Each number is 128 + 32 x the weight over its row's rms, rounded and kept within 0 to 255. Layers, rows and columns count from 0. Numbers have three digits each. The size before them is the row's rms in percent of the matrix's.

# layer 16 MLP down (transposed), 512x128, rms 0.0803, rows 490-511, columns 0-63
100:109098178116141102119124181102150141168075198129094075181110111142196044162095101116143160091164137095132111123146039110157066118126110157113128193152071084135137113154166153129125154117143178
093:143177114168104177101070128195209183117131144137150115097131099112102135160142134144064117120155108127136169134162120112115125115113119176173153126186079172057156119132141151109077162132160132
104:116140146116142112075179104128065111119130095115109152167111057048100133135193064123110142129156112125151149092132176121148134153156162144193182120159146126126104137120107124165197075133081170
103:164101181123128109162148119132146150172106121189135186105157150120104154119195088147129137150194212113154080144157171123162130098091095152113052157106093130143114101174151141127095186104117151
112:116150144170000136178103099106095165113125125118150152148121117127139090122160147135157120123096138148135126139129177157143180164132107110118166137170176116116054093109104196126173149129146121
109:117190133132047157142065157017143157122166109103147138114162121141078162121092153114099127059166128160135103170113138085102117095175183157172138072172144122149101147122150083153096082139125078
103:070102152151152157143037075104121127158135092126162095162137186068133077124166127140089130151156125129066137173121092086139110133107111170127174133091072160107112130119087208102119139146145092
085:079168176158178129109159141181166138105166121140130154110084118158128112079186139135166146136159103102123178103139208194099145108158144153139143152167124110155126131178090144117106090165081148
102:155150101121134140102098073092115131179103139082161176105188165114179004108066166131018138144128128143154082144107103067165138100121135161127133190190104183104119092156132090147141169093121129
094:136170156112079080171087144142117085088164105110161127111106141135119166132100104124152137154196210118142111131157145123131191097142125098115139120069160135158093163151050095159087120152147121
090:127168108158136113205179091098164081161108118092188103152124125152137134087116101114092145130128174121106081133156084111053129112099191109111083098079119171117054139099158106122188133160105100
090:117176097132161125100151119160077122120077172177172192093101118117103136124117129192133109123130107161110110046101122092089123153051186172145138118154086110093126151126121116159159171148090129
099:148088122077157109101107119100110066081110091147144067104153092137212173133133153149127080199168125151115130120097103157092102143114162103166161121128131178113144179136190095144128029113129150
092:094137211154068195125153155150168140118165075116125121146126157082102187138053159136158121131133080128132116183114109164090121117170110154145119149096128138147136134131160139076101129173151151
106:128083148104134103081097158148180134106127135107131137108155132120125157146149130154157149143151200044110114157100123042168112099116158118152081153116170093092090087103078131066149125102125105
091:094135137110112117161142149163087115149141107154088180142161080168112114110123080099175149143168089160167137103047126154162140114173123192114155110088106124146145162131100116133188124168110137
097:124113160111080106059128183096141123173175111176114066150125086092122127105108120120151168101090136123084124140150157088077160098073155119125157079088149149200102132146153131112105127153141129
109:174132131160116160132126136106167150150132185117127128144108101111093124080150131148103118059101151099155148119182110145144110195173073130102153087156114138126118179163082086166138108101113141
102:123117121107079102126101093150072161116151108111088095025094181105084186083107098142172104148151107150151113154140170177101117151144101099131151113160072119144125130135148114158140120107102119
107:078200103164160129085089109134159170119111116131099112129111131050105139128103085119128120179167166154103115068132080187168140169117131154169100155208129132109115102117101152112157139131146114
100:185153200181054194088201118127105139114144140194135126135174149122101154079147121101149090083130132134177142123091107163079134137103099141173152111200154152136110131094167073148116180111147106
092:138136132113086118158113114159118145084136120146101110137135102117118110097131182181171178135122122152112086077139102201094141074086116147087130043118161191119163123048129081146154151118194102
# layer 16 MLP up, 512x128, rms 0.0805, rows 491-511, columns 0-63
099:096121085074165073162163124112089104122157181146144158096098110123197121177160117147191125127139173128122123092119104192145136153158162103134136154161134132192128167115156168159179114140175109
105:125124163140107082126119100113154137124088109168130176088171120183129152108132207145141158176077099148144114140185146122140138145129127098095063150137081138099114164081080170107141166123158123
103:096145174070059134158116116119195057133139144111128122133162066104097156108147126149160184126128118099155146066029124091115066152192151082162097117157147123135124164113094124103104150118128052
104:128127161084083160138073112125156218142095133102166131065136115141144103174145168100106140139080106106123190113172164190129148094113120120179124113167149163144091134195074128126141100164139175
109:142129142105170151149194147163071106121215153102168111147128144117139190175148142145120107114169040139131142141129153143140127094131170134072105140072126142148107112119148157134153177120170142
099:147143140141148141122088142120166084112141108132162109087122084159067162102113154155128097130124158147185150173095151167121161143148086142162135058066138117197107166175133118111118175035069158
090:159159110144128155153119118048148159153122105105079111194131096131146098133143140136141139122082143066175120135134091151093180105114108092134039152117182149161129125190158160173155087157098157
104:119174072118119118130144134153127111083193081118120114111096124090122081120112102083138141176103085180119162076160096096130132089121129150135150108094188136113145188127162151101129172148088133
097:120179140179079173138160095116113121091114092191140161165129090124175097118157131134122103080137120110162176132158145132116115152130126160091161141190103157136056151119120111094190138143122204
096:156102124120106169083066132148225121117126136154089197154149123130136108157126122121126132158130176164166124073195127090130116130115103075139162206120168162136142126181123121112126095130186160
097:126149168120110128073118177122117130129182114039133163104176104102174150105061129127186162103122127081163173103131155071108115070164105097204143150097130086111125142097083138145161046177157146
098:139085115115163114117099107170097146163169121128114118088141106106130117134216163155168129103153220119196094165127099129140102084140164164128106093165206191155095162095142137132184150059181158
090:131136143140129098122127132093049165150115139205191124092131102153126098187154105117123142180095120118157133183164162089121150125119151200122137115180118173137111123103109105120201150051211153
097:117105094167092062145138112127116151175086135132129106156119146155110090120168090115154106182131111160123135164131111143141109077062049131109113112109141145195170131149153122148101128140205080
097:142120139143172173122081096106134107104077163150120117158144173086146121146094086126155141137057123146095078105143156143099117105128087119127106099133165124067146101104122138160105096145132097
098:140105072085148106159147074160069094136147098082133225168137093157128139166175200148100100137172156132115158165086098138156160122121118121121191156110134068112157100132110152111182132066107119
106:176140143135139135142169129135112100137135116149125082129152122122104144094185161104154127184101188143128085085150117163040099110120145141120130139168140093109138085188174126092134174133103189
104:137161110154186186109163100170120103090072162140062185082160071070147107125138168147104145101100140152126136124150166109176113147170131113170129106123173102092183194160150132134097197167166145
101:072024127121152122111149140138142184158134136130179118120094113158204113132145168115132116155101126146130146074090131089133143109155103125125152105156151162126209108104118109131071190130143152
096:120111127065088173114078135126164118084130201164135136161127136087120107158120089148119177118158133098138138121143122097182145173210120136063141128123110130155155149141156149138159203146141146
100:144125151108143198152134138092087145133137107186201181122173151094108152138128138120177149148113102116157128177159144111121173115152129154115149198130120092190134087122143174087126169135173095